Weights of a small transformer language model.
Size: 14 layers, width 64, 2 heads of 32, MLP 256 tanh GELU, vocabulary 2048, 0.847M parameters.
Architecture: LayerNorm before each block, learned positions, biases.
Each number is 200 + 20 x the weight over its row's rms, rounded and kept within 0 to 999. Layers, rows and columns count from 0. The size before them is the row's rms in percent of the matrix's.

# layer 11 attention query, 64x64, rms 0.165, rows 0-31, columns 0-63
083,186,162,171,227,185,167,201,207,208,199,209,189,193,191,202,215,204,181,184,160,235,176,188,173,177,177,202,197,206,238,204,192,187,207,203,170,221,203,209,231,186,197,189,199,207,173,185,200,214,169,233,217,223,213,198,192,184,249,182,177,172,229,212,189
105,166,203,212,221,217,193,180,188,182,209,198,206,210,173,196,193,174,220,213,211,204,215,180,207,193,227,205,168,207,183,201,199,166,180,204,184,212,153,218,213,232,191,252,191,180,194,230,203,202,210,189,162,230,199,250,206,208,230,174,204,200,172,196,208
108,193,201,184,201,212,182,226,186,217,210,183,209,182,229,130,189,192,212,202,229,208,191,175,203,212,186,155,233,199,211,184,223,218,205,201,177,201,205,206,193,190,203,243,205,172,222,184,211,164,200,187,177,192,232,209,228,221,164,206,198,199,202,213,211
091,213,198,200,196,188,197,192,197,194,207,217,233,225,208,195,201,204,197,195,211,246,191,197,167,218,234,181,183,219,182,190,208,155,237,215,232,184,193,163,209,157,222,230,189,203,212,185,195,226,187,203,232,204,189,236,230,209,205,235,172,210,190,203,205
106,207,192,221,183,217,200,211,202,233,204,198,232,187,189,213,224,187,213,212,204,160,235,200,226,187,198,191,198,154,239,199,176,156,194,221,204,210,201,207,169,211,238,186,221,240,216,197,186,230,225,195,172,196,180,181,175,172,217,209,196,198,194,198,195
101,206,174,227,210,162,189,203,189,191,211,232,178,186,230,179,186,179,202,203,229,237,195,221,194,228,164,232,217,188,203,236,243,203,208,229,188,176,198,213,199,193,203,205,189,254,225,226,200,176,223,204,208,202,196,191,193,213,173,201,182,202,212,210,210
100,181,178,203,213,148,191,208,174,205,226,197,194,228,195,151,198,180,186,222,222,212,160,232,206,186,185,215,226,197,212,235,214,201,171,173,176,213,212,185,205,238,208,202,182,214,171,199,220,181,200,195,163,201,215,173,194,198,183,177,197,206,204,196,192
114,187,207,225,196,166,187,220,202,203,184,203,199,172,196,224,207,205,202,172,176,230,186,190,219,190,205,202,169,209,210,214,203,205,210,196,202,179,181,204,231,195,177,217,194,195,220,227,166,232,256,236,220,219,187,163,212,196,203,204,185,239,185,225,165
099,213,150,193,221,198,199,220,178,180,173,199,209,268,164,230,188,185,194,193,195,189,173,193,190,201,214,178,193,224,186,203,214,217,227,242,231,198,207,173,227,180,217,192,207,183,173,190,191,215,196,196,179,197,175,190,198,207,185,170,206,205,182,203,197
094,196,249,186,195,203,228,205,210,188,197,180,235,239,166,215,224,207,194,229,200,196,191,181,235,161,239,216,201,202,220,187,167,188,172,172,192,215,180,190,184,235,197,218,208,199,175,185,206,206,198,229,192,197,221,174,193,203,199,177,182,214,208,175,192
093,203,181,209,231,197,190,225,229,204,204,197,162,196,186,197,232,189,187,203,199,188,176,182,198,199,238,191,251,197,243,194,211,191,179,182,191,212,183,166,232,218,197,241,195,175,210,194,194,232,187,174,233,197,220,176,188,205,235,197,175,193,207,197,205
114,242,214,184,203,196,200,156,191,222,206,194,232,213,168,173,195,190,202,223,201,216,200,209,212,198,215,209,191,178,174,224,185,179,201,195,189,204,173,216,183,230,207,206,121,214,215,214,211,235,216,208,194,212,202,200,189,202,211,244,198,197,213,198,182
099,226,172,197,169,219,203,220,209,192,217,209,193,213,202,203,195,209,217,197,189,200,205,162,133,236,207,203,207,194,222,231,216,188,207,221,185,194,223,187,192,180,194,215,214,215,165,179,180,218,187,199,203,222,210,196,217,149,206,184,181,163,232,194,216
117,177,214,212,222,196,211,178,173,185,233,186,208,190,200,219,209,179,177,188,191,217,192,169,184,192,174,220,199,215,163,195,205,197,204,190,223,171,204,179,218,191,218,213,211,213,191,210,232,218,200,187,194,153,208,211,227,181,182,258,196,255,197,210,208
120,178,191,178,218,192,185,175,209,192,201,202,189,217,194,185,193,220,192,187,202,216,187,176,194,195,238,185,211,203,224,163,196,174,180,194,235,199,187,207,196,198,188,203,219,201,203,221,201,188,178,240,209,181,194,244,213,200,188,202,180,202,244,202,121
104,172,196,178,222,234,208,212,244,183,212,223,197,178,202,199,193,221,204,191,201,209,189,189,203,184,190,219,213,192,189,186,197,201,177,207,202,181,190,212,203,199,185,262,218,203,202,266,230,165,185,183,216,183,233,211,174,214,182,199,184,174,177,204,197
092,157,176,223,189,175,224,162,207,227,201,177,156,209,231,235,203,196,189,227,191,195,171,210,214,190,217,200,174,184,157,212,202,219,206,188,211,219,193,210,199,235,195,172,207,213,184,190,176,183,167,207,212,208,199,192,188,205,204,240,211,171,199,205,198
093,178,161,194,194,196,221,160,175,179,176,199,175,191,220,234,198,194,186,204,187,176,194,189,182,192,228,207,216,217,208,216,200,214,141,224,191,190,170,216,193,240,177,173,177,157,187,179,188,182,210,220,208,200,217,192,191,201,202,225,198,195,183,211,203
091,197,198,149,222,215,219,202,177,167,192,197,204,214,179,236,226,192,232,203,183,213,237,189,191,169,228,204,178,209,197,196,216,198,185,200,191,203,161,189,184,229,184,177,202,176,170,188,227,206,219,226,172,213,201,192,192,187,214,214,167,178,236,202,194
100,182,181,221,222,200,176,182,198,231,218,173,214,155,199,154,231,181,222,211,184,216,209,200,208,204,225,148,240,212,199,169,210,188,174,175,209,217,199,224,201,222,185,194,189,198,232,204,182,211,200,209,210,213,199,213,194,200,222,226,218,193,215,226,186
093,246,170,188,215,203,172,190,207,196,200,224,190,229,224,209,164,196,180,168,177,201,172,162,217,202,217,188,210,188,223,199,204,211,189,230,237,225,179,204,215,222,193,183,215,201,168,198,245,182,184,181,184,170,214,222,194,190,210,179,207,212,207,218,213
103,201,207,233,210,174,189,209,218,169,196,185,197,215,188,198,215,181,207,202,187,184,220,197,195,212,193,188,188,194,171,196,279,179,186,217,223,191,192,184,198,210,211,181,177,238,192,211,175,230,188,172,194,208,200,209,181,165,199,183,188,251,220,195,209
098,199,190,210,182,221,211,215,227,199,193,203,237,239,192,179,199,175,202,193,193,186,205,183,191,204,169,196,164,164,137,221,195,191,218,234,227,178,225,200,198,196,225,156,182,227,202,213,179,204,171,225,186,192,192,169,204,199,202,207,197,189,204,202,189
117,144,221,189,204,186,226,210,216,214,197,210,213,199,201,171,204,186,217,223,203,176,179,214,185,172,188,195,192,230,192,179,189,185,188,224,197,168,218,225,158,197,212,212,230,163,201,194,196,216,192,186,194,195,204,206,249,240,209,202,180,214,197,178,165
114,189,215,199,238,192,209,203,238,186,196,229,180,208,219,188,191,199,204,193,198,202,195,243,195,206,163,247,182,210,244,221,169,178,203,194,225,174,217,215,178,181,213,203,192,219,201,226,245,211,199,212,203,209,175,239,189,208,216,200,196,228,179,197,190
114,221,195,219,179,187,189,156,200,204,216,229,173,192,255,185,235,188,176,212,160,198,215,185,209,201,216,187,189,200,179,200,203,190,171,200,241,212,181,216,198,232,170,216,176,192,183,193,194,196,240,196,207,216,211,206,202,165,224,181,200,189,223,201,185
103,203,216,223,209,202,193,186,219,175,178,210,199,207,171,213,186,186,193,192,224,227,206,186,207,211,183,263,217,191,229,179,223,211,208,209,157,197,201,183,215,214,212,228,223,199,205,215,200,203,216,169,177,238,196,180,196,184,248,156,201,195,207,207,221
107,186,174,211,193,171,207,162,252,184,197,220,191,191,211,198,176,198,172,201,214,188,178,230,198,202,213,231,189,211,203,240,212,186,192,228,181,207,186,196,189,182,213,207,187,218,211,236,200,208,200,193,194,200,174,207,168,232,178,181,214,207,158,185,246
103,224,192,185,196,214,226,221,191,204,204,217,222,234,185,199,198,241,204,185,210,243,203,220,209,182,214,182,160,166,175,192,219,205,198,216,228,179,188,162,211,227,209,193,182,214,236,197,215,201,240,216,222,224,219,203,197,209,217,220,174,193,191,233,188
089,216,213,220,165,193,189,206,200,185,192,220,245,149,206,180,200,198,192,223,184,229,206,195,221,188,172,223,204,214,215,156,210,213,193,149,183,247,193,209,203,209,204,199,203,228,214,209,195,228,217,193,198,183,211,199,158,224,181,200,193,193,217,197,188
107,184,189,182,182,206,191,211,168,220,195,183,185,191,172,239,219,225,191,191,201,175,241,229,193,197,198,188,203,225,232,170,201,169,193,196,223,213,218,210,191,203,210,225,171,194,210,225,213,229,225,171,161,190,206,240,217,169,215,188,204,223,200,182,189
104,217,207,189,193,209,180,224,196,171,195,224,213,196,209,158,189,196,180,211,208,217,211,167,219,171,184,248,230,158,192,227,209,199,209,164,208,195,196,220,218,201,205,213,188,201,225,229,212,220,202,223,202,155,202,182,167,183,189,210,172,183,219,197,173
# layer 11 attention key, 64x64, rms 0.171, rows 0-31, columns 0-63
085,182,171,172,197,190,202,196,201,206,186,198,218,166,157,188,188,189,179,213,185,190,192,202,163,205,190,231,222,220,236,176,185,177,188,187,174,213,211,219,194,171,175,215,223,202,178,203,248,206,169,214,213,244,181,202,187,211,232,207,185,182,189,208,193
110,190,170,199,193,254,241,171,179,223,200,220,181,178,181,207,209,173,199,205,209,194,197,207,186,182,175,192,194,216,198,173,197,218,187,214,170,246,237,208,180,189,189,236,204,196,168,219,207,186,207,180,175,206,170,237,201,207,178,192,205,204,193,179,192
097,184,198,206,203,223,193,241,221,212,224,200,212,191,223,161,220,205,194,171,219,226,187,195,208,224,189,160,237,177,200,213,218,223,198,211,212,207,182,193,222,221,209,226,215,185,225,185,210,165,208,169,192,176,252,194,194,222,219,202,207,176,232,200,194
091,217,217,202,182,161,199,160,215,202,224,228,206,209,168,211,209,196,185,205,196,201,188,214,168,200,227,156,195,203,170,213,200,163,196,218,206,137,208,177,205,194,185,192,214,199,214,188,195,201,184,192,204,175,229,235,226,206,235,226,193,214,200,210,193
112,218,187,208,176,194,185,216,216,230,200,208,207,175,185,220,215,176,214,181,198,186,209,206,210,193,196,195,223,182,227,206,179,172,180,224,204,198,204,203,176,235,204,181,180,252,210,190,174,232,244,211,209,219,205,241,171,155,190,192,223,195,192,182,184
101,202,177,200,222,173,186,211,236,218,225,202,191,207,185,175,193,211,181,182,213,222,201,201,189,217,169,229,196,181,184,233,233,213,211,228,219,168,188,197,212,203,232,174,189,220,240,189,211,162,221,205,192,182,207,198,174,181,224,208,207,149,219,206,201
113,191,173,165,189,186,190,206,180,231,186,210,184,223,202,196,199,204,184,178,220,207,206,192,202,213,178,221,212,216,221,217,191,210,206,192,181,224,219,188,183,211,160,227,210,190,200,207,217,169,186,170,187,258,156,200,199,211,195,178,204,224,240,163,178
113,194,210,211,222,175,222,213,236,191,212,182,210,193,158,221,202,176,152,174,187,216,208,197,191,205,197,222,160,207,192,199,211,204,191,190,217,180,193,195,227,209,196,192,183,235,213,153,209,207,241,224,192,181,200,189,187,189,206,226,189,180,200,230,156
095,208,148,177,195,208,221,210,183,150,183,192,193,236,171,206,175,183,192,218,198,152,186,189,191,216,237,204,178,193,213,200,212,213,229,222,194,171,211,184,183,166,192,219,243,209,174,210,207,198,197,178,201,191,188,209,212,197,199,187,186,230,212,192,199
092,221,225,196,161,197,203,186,178,208,186,202,193,207,198,213,196,183,198,197,205,214,197,166,216,173,211,210,208,218,208,188,158,194,204,176,179,229,229,199,177,211,163,213,199,185,195,195,181,206,195,187,208,252,191,162,202,219,173,193,209,271,213,200,202
099,201,198,234,205,195,177,197,229,189,186,196,172,197,221,208,220,205,159,198,199,232,225,171,197,205,219,197,254,218,234,197,209,182,192,203,181,221,206,192,192,218,190,220,227,198,211,214,239,242,177,190,206,201,178,200,160,190,205,208,153,188,202,196,195
124,251,204,189,205,203,182,157,204,221,220,220,219,203,178,199,224,194,203,207,212,218,203,245,199,207,202,199,208,185,172,255,170,204,203,180,206,212,203,222,204,224,201,191,162,233,224,210,190,206,218,208,219,198,205,224,171,177,217,209,197,207,234,171,207
095,200,176,215,165,226,206,218,207,184,214,186,185,169,171,205,193,183,220,230,220,176,184,180,196,239,188,195,224,206,192,247,206,194,198,215,204,176,199,216,208,183,174,234,207,185,188,213,207,209,188,210,206,215,216,216,190,166,241,179,207,165,199,213,246
112,212,224,183,219,181,189,206,192,163,237,207,214,221,207,247,187,218,229,182,181,212,209,191,187,190,204,192,212,195,185,189,191,203,224,218,194,211,199,173,219,199,202,200,212,179,216,212,192,204,198,215,174,175,217,200,240,208,214,219,227,279,203,221,203
123,183,191,208,203,161,179,180,203,204,213,197,200,224,177,170,175,206,208,195,215,211,148,204,188,145,207,208,200,207,191,180,192,178,191,192,228,191,212,234,180,179,208,211,204,199,207,197,210,192,182,222,191,179,193,184,230,175,221,225,203,188,235,236,158
103,193,204,184,222,207,174,199,190,184,223,211,177,189,207,191,201,234,220,175,197,226,192,189,213,156,192,198,219,212,199,153,179,223,205,210,184,229,221,213,198,195,200,223,245,191,208,217,216,166,171,195,194,197,211,217,202,217,160,226,177,179,159,226,204
089,170,178,202,189,177,207,170,221,215,184,174,200,211,229,242,198,190,215,230,184,149,209,214,182,203,234,206,182,220,186,173,202,217,193,213,194,211,216,217,176,224,185,187,199,183,156,220,191,191,174,208,222,251,182,205,218,201,191,214,209,206,203,201,217
095,186,133,185,220,227,200,188,194,184,185,201,181,206,209,219,192,159,195,204,217,160,197,189,184,213,206,221,197,206,194,188,185,216,150,212,206,191,218,190,199,194,187,188,161,175,191,189,214,195,197,224,214,200,202,183,201,198,182,198,177,180,238,213,250
088,212,137,167,186,238,207,187,155,192,216,186,197,194,170,192,181,160,227,230,209,214,180,186,175,192,197,215,205,216,169,213,206,206,180,183,190,202,203,208,207,195,202,196,192,197,167,189,206,228,225,202,219,229,208,171,209,181,206,208,204,193,231,210,224
102,184,191,210,218,182,187,202,205,248,193,211,224,172,177,206,231,176,220,200,193,210,221,207,177,197,222,177,225,216,223,158,191,189,156,185,186,223,219,207,184,225,181,224,190,190,184,194,223,212,174,184,197,200,160,233,204,205,181,205,203,181,217,179,169
101,202,186,178,219,212,161,189,196,168,189,208,199,225,243,169,142,194,183,185,184,202,169,200,217,198,226,183,197,176,201,202,204,204,229,192,219,214,170,207,206,184,217,184,208,226,210,213,230,183,216,210,204,153,215,204,207,178,228,195,217,210,195,230,218
096,195,214,198,212,187,211,216,213,203,186,206,175,225,180,187,200,205,217,202,188,216,191,207,217,194,193,186,188,193,184,233,252,216,260,213,234,192,213,193,225,209,225,191,188,233,220,217,176,239,211,201,206,169,195,201,182,176,205,188,207,248,209,180,229
099,206,189,198,188,200,216,195,180,196,191,194,203,216,175,212,206,172,258,215,169,152,179,199,206,213,186,219,184,205,169,202,165,211,210,217,188,158,242,212,181,204,201,216,220,201,155,207,186,198,173,205,201,233,207,218,199,196,192,188,211,225,205,165,190
121,159,209,174,188,199,244,222,231,199,205,194,201,205,208,207,221,208,206,214,216,206,187,166,203,192,184,195,183,217,188,205,187,179,182,244,188,173,241,234,168,196,203,213,200,173,212,200,180,205,195,204,183,202,218,201,218,226,200,198,185,233,199,155,155
109,191,217,165,232,179,196,182,203,199,205,209,181,212,187,166,190,241,189,166,208,205,170,233,203,189,173,225,186,193,201,194,163,175,203,230,203,200,214,225,206,174,214,182,187,211,225,202,226,206,200,218,193,192,154,211,205,216,197,186,199,204,157,203,158
104,206,191,224,194,230,147,178,218,213,182,193,183,176,230,173,205,173,184,213,191,188,225,196,206,188,215,172,161,181,179,211,219,209,178,194,216,195,190,223,189,223,179,194,143,226,207,210,212,207,223,247,188,190,193,211,218,193,210,190,208,185,193,216,204
099,204,232,210,190,218,217,190,220,178,203,188,176,184,196,188,195,194,162,214,233,268,201,198,198,209,169,212,219,187,228,176,227,221,215,190,173,217,196,177,230,171,227,184,216,218,231,198,197,189,218,189,180,189,196,182,168,186,205,191,196,182,187,179,191
112,159,193,175,225,169,194,149,237,216,180,252,176,205,196,195,187,206,174,183,205,185,220,207,223,196,202,211,180,219,219,208,202,227,210,253,216,195,195,204,189,188,207,201,182,213,216,195,199,189,203,189,179,194,198,207,172,199,200,195,157,193,195,181,229
108,239,188,186,208,199,203,181,183,207,242,176,203,216,176,194,205,197,198,201,191,222,187,225,198,213,203,188,173,193,169,214,196,215,196,182,218,167,208,129,201,221,192,178,221,220,209,183,208,198,214,217,237,238,223,242,201,194,200,210,190,187,217,206,179
096,215,234,210,189,169,160,211,200,233,208,206,233,191,191,196,233,180,168,201,183,246,209,175,209,183,204,194,226,243,212,170,199,189,210,173,198,215,198,185,215,209,168,182,182,215,223,211,191,207,204,194,183,203,219,182,172,210,190,231,233,183,201,183,207
117,197,160,206,181,214,203,211,167,208,188,202,175,181,193,218,220,227,221,164,205,185,212,235,212,182,192,207,199,182,229,190,213,161,207,184,200,214,191,202,199,202,173,202,194,202,216,226,182,250,219,210,156,188,175,247,198,185,194,191,167,197,208,183,184
101,231,193,202,201,193,184,207,171,204,202,202,187,209,180,197,221,185,194,181,171,221,192,180,207,165,169,240,263,208,200,190,181,223,204,179,212,196,200,227,187,219,170,216,215,199,210,218,238,213,180,199,193,221,218,188,178,192,178,213,223,176,223,197,161
# layer 11 attention value, 64x64, rms 0.184, rows 0-22, columns 0-63
103,174,205,158,204,191,186,174,186,195,173,184,163,218,180,245,223,224,177,212,211,194,209,186,199,187,159,179,196,220,206,185,197,225,203,184,200,169,220,169,148,213,225,199,190,199,187,188,196,201,198,196,213,204,194,214,172,180,227,181,239,199,194,184,205
098,206,179,213,201,211,179,198,209,191,235,200,232,214,201,173,165,210,205,200,196,199,212,212,191,219,228,227,168,186,217,182,198,207,187,236,191,185,193,203,193,189,209,216,244,224,225,233,174,158,205,193,208,182,226,181,215,207,174,144,201,193,188,221,219
111,229,202,210,194,206,188,210,232,206,207,236,221,214,175,190,218,158,213,195,221,201,193,237,227,229,218,170,169,234,205,200,207,215,170,183,215,228,176,195,216,184,200,199,222,196,184,181,196,193,210,203,192,198,231,193,195,196,216,185,175,195,240,147,195
097,224,204,210,178,218,213,201,205,170,224,188,253,200,193,206,213,200,191,208,208,165,208,248,190,176,205,207,171,191,209,195,232,214,170,200,219,189,157,221,172,203,175,174,209,206,196,219,211,233,188,174,184,210,201,211,175,219,240,210,192,209,199,206,173
108,174,207,181,211,189,217,189,187,201,194,247,210,187,182,216,205,210,215,200,223,186,212,198,206,176,196,195,254,168,175,195,193,199,209,199,203,188,190,134,186,188,206,181,198,169,184,201,187,205,183,210,173,194,209,189,190,174,249,226,212,181,177,183,172
097,200,201,192,204,208,249,200,207,194,228,221,188,167,210,232,221,187,187,198,187,209,217,209,167,245,234,175,192,199,222,194,161,206,204,207,190,231,206,184,162,162,179,209,228,180,194,204,176,203,177,210,222,171,185,199,216,192,175,222,200,185,215,208,199
107,199,215,188,208,188,199,195,189,206,224,202,203,188,199,254,196,184,192,235,212,200,173,194,215,164,203,190,202,201,190,201,202,209,212,213,224,200,207,202,180,231,196,232,211,217,225,201,264,185,204,182,201,189,222,188,221,158,218,166,243,195,165,210,182
095,201,187,204,167,218,188,214,183,232,198,178,194,215,210,176,218,193,212,201,232,195,220,166,160,212,205,192,227,209,197,192,203,208,193,194,206,165,200,222,209,202,169,160,183,201,209,242,202,186,161,214,171,223,217,205,193,227,183,210,168,210,186,239,228
110,186,201,181,230,229,194,215,217,204,157,182,240,221,200,206,172,194,213,182,201,221,246,235,193,235,183,170,186,197,200,173,173,211,217,227,200,199,196,189,202,173,221,215,177,184,205,222,220,195,190,210,201,200,209,184,192,152,174,183,183,186,219,202,187
107,198,193,221,217,189,200,194,198,203,221,205,183,154,201,191,216,185,207,204,219,242,163,184,195,209,205,193,209,176,224,241,197,248,206,177,196,203,194,199,138,230,186,193,226,193,211,187,174,220,183,216,211,178,190,213,180,193,221,185,212,228,205,227,206
098,219,212,181,184,222,168,153,192,225,213,212,235,201,178,161,207,175,199,204,213,186,205,253,247,179,227,215,221,177,208,203,222,216,169,203,215,186,185,194,201,188,221,230,198,179,222,182,210,216,220,207,211,222,181,194,196,212,203,215,206,224,198,210,199
105,159,208,221,238,209,194,155,199,186,181,206,213,207,195,200,194,198,194,189,199,223,195,199,236,181,168,194,208,182,205,190,211,184,170,201,186,170,156,209,198,229,245,187,213,171,216,206,230,211,194,184,174,197,195,196,194,219,202,212,171,213,153,182,185
104,194,179,192,220,199,191,202,222,196,195,178,240,222,205,224,223,230,179,177,200,200,243,166,190,223,161,187,192,203,194,206,218,186,180,205,169,164,181,202,239,198,228,208,165,190,191,218,203,210,207,180,184,214,191,181,217,227,204,204,216,236,182,227,215
105,186,186,207,225,205,243,173,152,234,183,204,189,221,199,211,202,164,225,234,225,188,191,216,190,183,193,202,189,231,190,185,228,189,232,198,170,212,154,175,210,207,171,177,176,199,204,192,216,205,200,208,222,196,197,218,191,200,189,199,191,193,209,159,187
096,210,205,186,226,238,228,255,198,189,186,214,185,228,230,173,192,187,179,202,192,191,239,187,201,172,192,224,214,212,211,213,163,180,227,179,211,198,192,177,191,197,192,186,198,164,202,198,189,229,191,186,206,224,233,231,210,210,192,184,177,187,227,193,222
108,181,210,258,203,197,211,185,229,211,227,187,219,200,210,216,158,203,193,200,205,201,176,176,193,202,208,218,184,186,195,222,217,206,207,206,119,211,211,210,191,214,189,161,220,222,202,174,188,208,208,207,208,183,201,235,204,190,207,182,206,228,220,198,202
102,204,200,182,236,207,240,215,202,206,182,220,176,168,188,214,222,193,213,189,198,198,196,217,216,229,226,197,230,155,228,184,211,166,207,211,220,211,216,180,232,189,213,192,194,194,167,193,199,188,203,204,178,180,250,201,232,195,178,180,182,175,216,228,201
087,214,191,175,222,225,212,179,218,193,164,175,180,187,203,202,202,180,179,199,242,170,198,213,203,182,189,175,211,196,211,179,176,199,211,174,192,221,232,204,202,217,193,226,227,241,196,144,234,210,201,217,186,174,205,174,225,195,224,202,198,191,225,192,210
107,228,218,184,227,205,172,224,226,192,196,223,214,222,207,203,197,233,210,195,195,197,195,178,186,214,205,183,158,224,197,199,205,213,189,179,200,198,214,194,227,204,192,213,116,172,196,214,200,196,184,204,187,250,202,190,205,201,190,165,207,186,203,222,199
098,165,186,181,198,189,184,233,208,194,147,156,192,227,182,161,211,199,232,215,202,214,205,205,191,223,189,193,202,166,214,182,163,236,200,216,217,237,195,202,213,216,224,209,192,194,211,213,227,205,192,206,223,202,188,199,163,180,190,206,180,210,224,210,194
105,186,220,204,201,168,193,213,155,202,220,218,211,216,205,190,199,182,180,203,227,198,214,204,219,206,155,220,177,189,192,207,205,197,205,206,207,173,245,206,163,196,220,216,219,182,173,214,228,195,221,205,190,220,166,200,156,224,222,234,196,200,221,206,231
106,179,184,184,208,187,115,197,236,163,217,191,214,201,209,153,161,207,197,219,211,193,181,193,193,211,179,220,190,191,205,188,207,226,187,197,212,176,199,206,199,198,205,183,190,197,226,208,174,206,191,210,210,203,210,212,181,181,150,197,183,213,199,211,205
095,165,192,174,189,213,163,193,210,207,188,179,235,243,191,204,243,197,203,201,193,202,239,204,222,182,174,191,184,196,226,192,191,241,218,206,175,194,180,200,182,200,215,230,220,172,192,188,194,195,239,228,212,187,207,161,186,175,192,212,200,208,183,215,194
# layer 11 attention output (transposed), 64x64, rms 0.151, rows 0-21, columns 0-63
100,195,206,238,195,177,221,213,206,179,207,208,204,187,213,167,155,155,216,217,165,219,211,205,199,220,236,216,217,200,206,198,200,157,181,238,209,184,168,198,234,198,174,200,189,170,202,195,192,200,193,219,207,183,211,192,221,212,159,220,197,225,193,199,208
094,204,218,208,207,234,205,197,216,204,148,225,191,181,166,212,200,204,196,208,191,177,195,210,184,184,172,215,212,223,169,218,204,210,185,170,207,207,210,218,197,203,192,200,224,196,193,187,234,248,177,217,222,227,165,176,174,164,186,239,192,220,204,198,193
105,193,189,180,180,217,234,216,219,187,187,195,186,193,230,228,184,232,213,196,183,180,221,180,173,179,198,219,200,141,166,182,188,200,208,195,221,169,204,193,183,214,202,240,215,207,187,250,203,223,210,208,194,230,192,199,200,201,178,208,210,176,194,225,176
099,200,195,221,202,209,177,212,237,197,197,243,170,198,197,215,227,204,185,209,175,227,207,141,187,220,205,213,196,205,155,197,191,204,186,214,167,216,192,195,201,203,228,229,175,203,161,200,181,192,223,211,205,170,186,208,202,172,216,212,192,172,233,187,215
094,221,214,212,186,194,191,181,208,181,205,170,208,192,213,206,204,187,162,200,188,191,164,175,198,229,203,183,157,225,226,193,212,209,213,186,163,195,151,214,238,214,183,217,214,184,220,183,199,213,249,192,182,198,193,227,207,224,200,179,211,204,239,203,194
101,194,213,192,209,226,174,207,198,181,171,177,220,229,192,181,198,207,196,197,207,204,203,216,238,123,224,231,200,190,184,166,210,167,202,207,193,223,199,211,236,230,211,202,202,236,167,208,194,204,194,174,192,188,189,204,192,191,224,185,217,181,203,210,209
101,175,184,234,198,194,200,159,159,200,193,208,204,202,212,178,220,180,236,201,186,188,204,206,178,213,185,189,210,217,201,199,224,183,176,197,189,197,218,217,212,173,251,186,202,182,204,206,160,225,230,223,206,187,176,204,191,228,170,189,209,212,222,245,201
082,208,221,203,242,176,220,171,192,181,200,214,216,218,197,219,177,213,227,193,192,190,149,223,231,199,173,204,192,194,230,220,192,195,203,236,194,239,207,187,200,207,210,231,183,191,207,177,176,195,200,211,214,177,185,198,184,165,230,200,184,158,194,200,172
110,198,192,206,185,198,198,194,205,206,211,214,173,204,195,183,207,237,181,197,208,177,175,215,201,185,212,262,170,141,196,240,235,191,224,201,182,206,175,204,225,205,206,213,204,217,201,198,179,226,193,195,204,182,177,203,214,213,185,223,193,209,146,194,194
097,227,189,207,166,197,186,179,172,183,204,187,201,246,202,216,162,202,198,222,201,162,229,228,195,186,230,192,199,217,171,186,185,173,197,223,228,197,205,197,237,182,215,193,169,221,209,161,228,189,219,192,184,213,223,220,193,178,207,218,202,180,213,204,217
095,196,166,231,205,192,228,275,203,196,217,182,181,222,183,231,205,211,187,194,195,170,195,177,186,214,161,185,202,228,174,193,196,198,156,203,221,212,199,192,208,216,219,200,220,186,172,197,206,186,202,197,224,183,209,229,209,199,175,180,203,223,192,188,210
101,219,209,202,172,158,193,238,191,225,209,167,184,195,192,223,200,196,167,177,203,191,239,181,181,208,223,177,207,200,184,211,204,209,193,215,210,232,205,169,189,187,170,193,162,197,215,184,178,211,216,199,211,226,171,204,205,185,212,211,223,232,238,224,174
095,178,240,182,179,216,199,234,176,220,183,228,191,184,162,198,186,197,201,175,199,225,162,228,211,202,212,189,185,190,216,181,229,178,190,196,193,215,210,173,180,226,215,189,218,171,232,182,194,179,212,221,177,219,211,206,230,176,214,230,185,178,212,190,184
112,185,220,194,192,194,191,185,238,207,237,180,178,188,199,174,172,198,188,186,175,242,169,171,217,208,178,192,238,172,231,209,189,175,207,187,222,205,235,206,225,176,222,200,201,229,216,197,194,205,204,186,199,176,192,183,183,240,212,212,213,201,180,228,211
099,186,177,237,211,175,187,175,214,221,215,174,233,185,177,232,226,202,203,214,186,184,194,194,201,225,226,200,173,190,214,182,213,196,202,225,222,198,213,197,194,222,174,209,201,260,199,186,233,181,181,205,215,167,160,191,174,211,192,231,205,194,194,210,187
104,238,168,149,191,202,172,194,188,203,152,226,183,191,206,168,209,221,201,215,172,224,231,235,214,215,183,191,212,206,225,209,196,204,191,174,255,198,172,219,218,203,199,193,171,197,207,189,223,199,178,203,192,198,206,205,180,199,211,212,194,202,203,223,216
100,182,216,185,162,203,207,165,201,209,194,178,227,222,193,183,204,210,188,202,195,211,232,200,181,166,198,199,167,212,185,184,172,194,191,196,163,201,165,208,195,222,210,217,199,200,230,198,207,174,192,214,237,196,203,204,216,225,218,246,256,227,195,204,188
090,193,218,195,204,195,226,184,162,223,203,198,190,209,195,197,202,229,246,216,185,219,196,179,206,195,204,219,196,214,212,224,190,201,200,202,198,196,190,201,199,178,174,227,204,174,212,252,204,171,206,163,233,224,163,221,187,212,159,203,201,204,146,197,199
096,196,176,199,177,232,215,185,184,187,200,151,197,199,182,176,199,174,184,200,210,207,208,224,213,198,189,218,190,197,214,202,199,172,207,243,206,199,196,225,183,182,209,204,286,220,192,203,185,171,208,222,203,210,219,187,207,201,208,224,176,193,216,178,180
098,220,189,198,215,193,229,185,215,189,212,231,188,215,198,233,174,190,191,213,204,210,185,205,222,188,206,202,165,201,156,235,242,179,232,198,195,142,207,199,191,195,174,192,176,220,184,198,184,170,207,211,207,195,219,196,224,199,197,196,234,206,155,212,209
105,199,213,209,202,225,207,200,216,192,193,231,220,154,193,209,205,198,232,208,189,181,211,143,180,199,233,208,204,223,204,193,221,219,168,217,217,205,180,198,220,205,188,150,185,210,236,178,185,208,207,201,186,201,229,208,215,169,196,171,229,180,190,189,176
091,241,187,249,207,236,197,190,165,202,174,213,205,216,177,210,212,212,206,186,174,212,196,203,193,218,219,185,190,208,192,240,202,186,212,190,227,199,192,176,180,206,193,208,204,198,184,176,243,216,184,207,189,221,198,194,171,199,240,161,171,189,163,185,205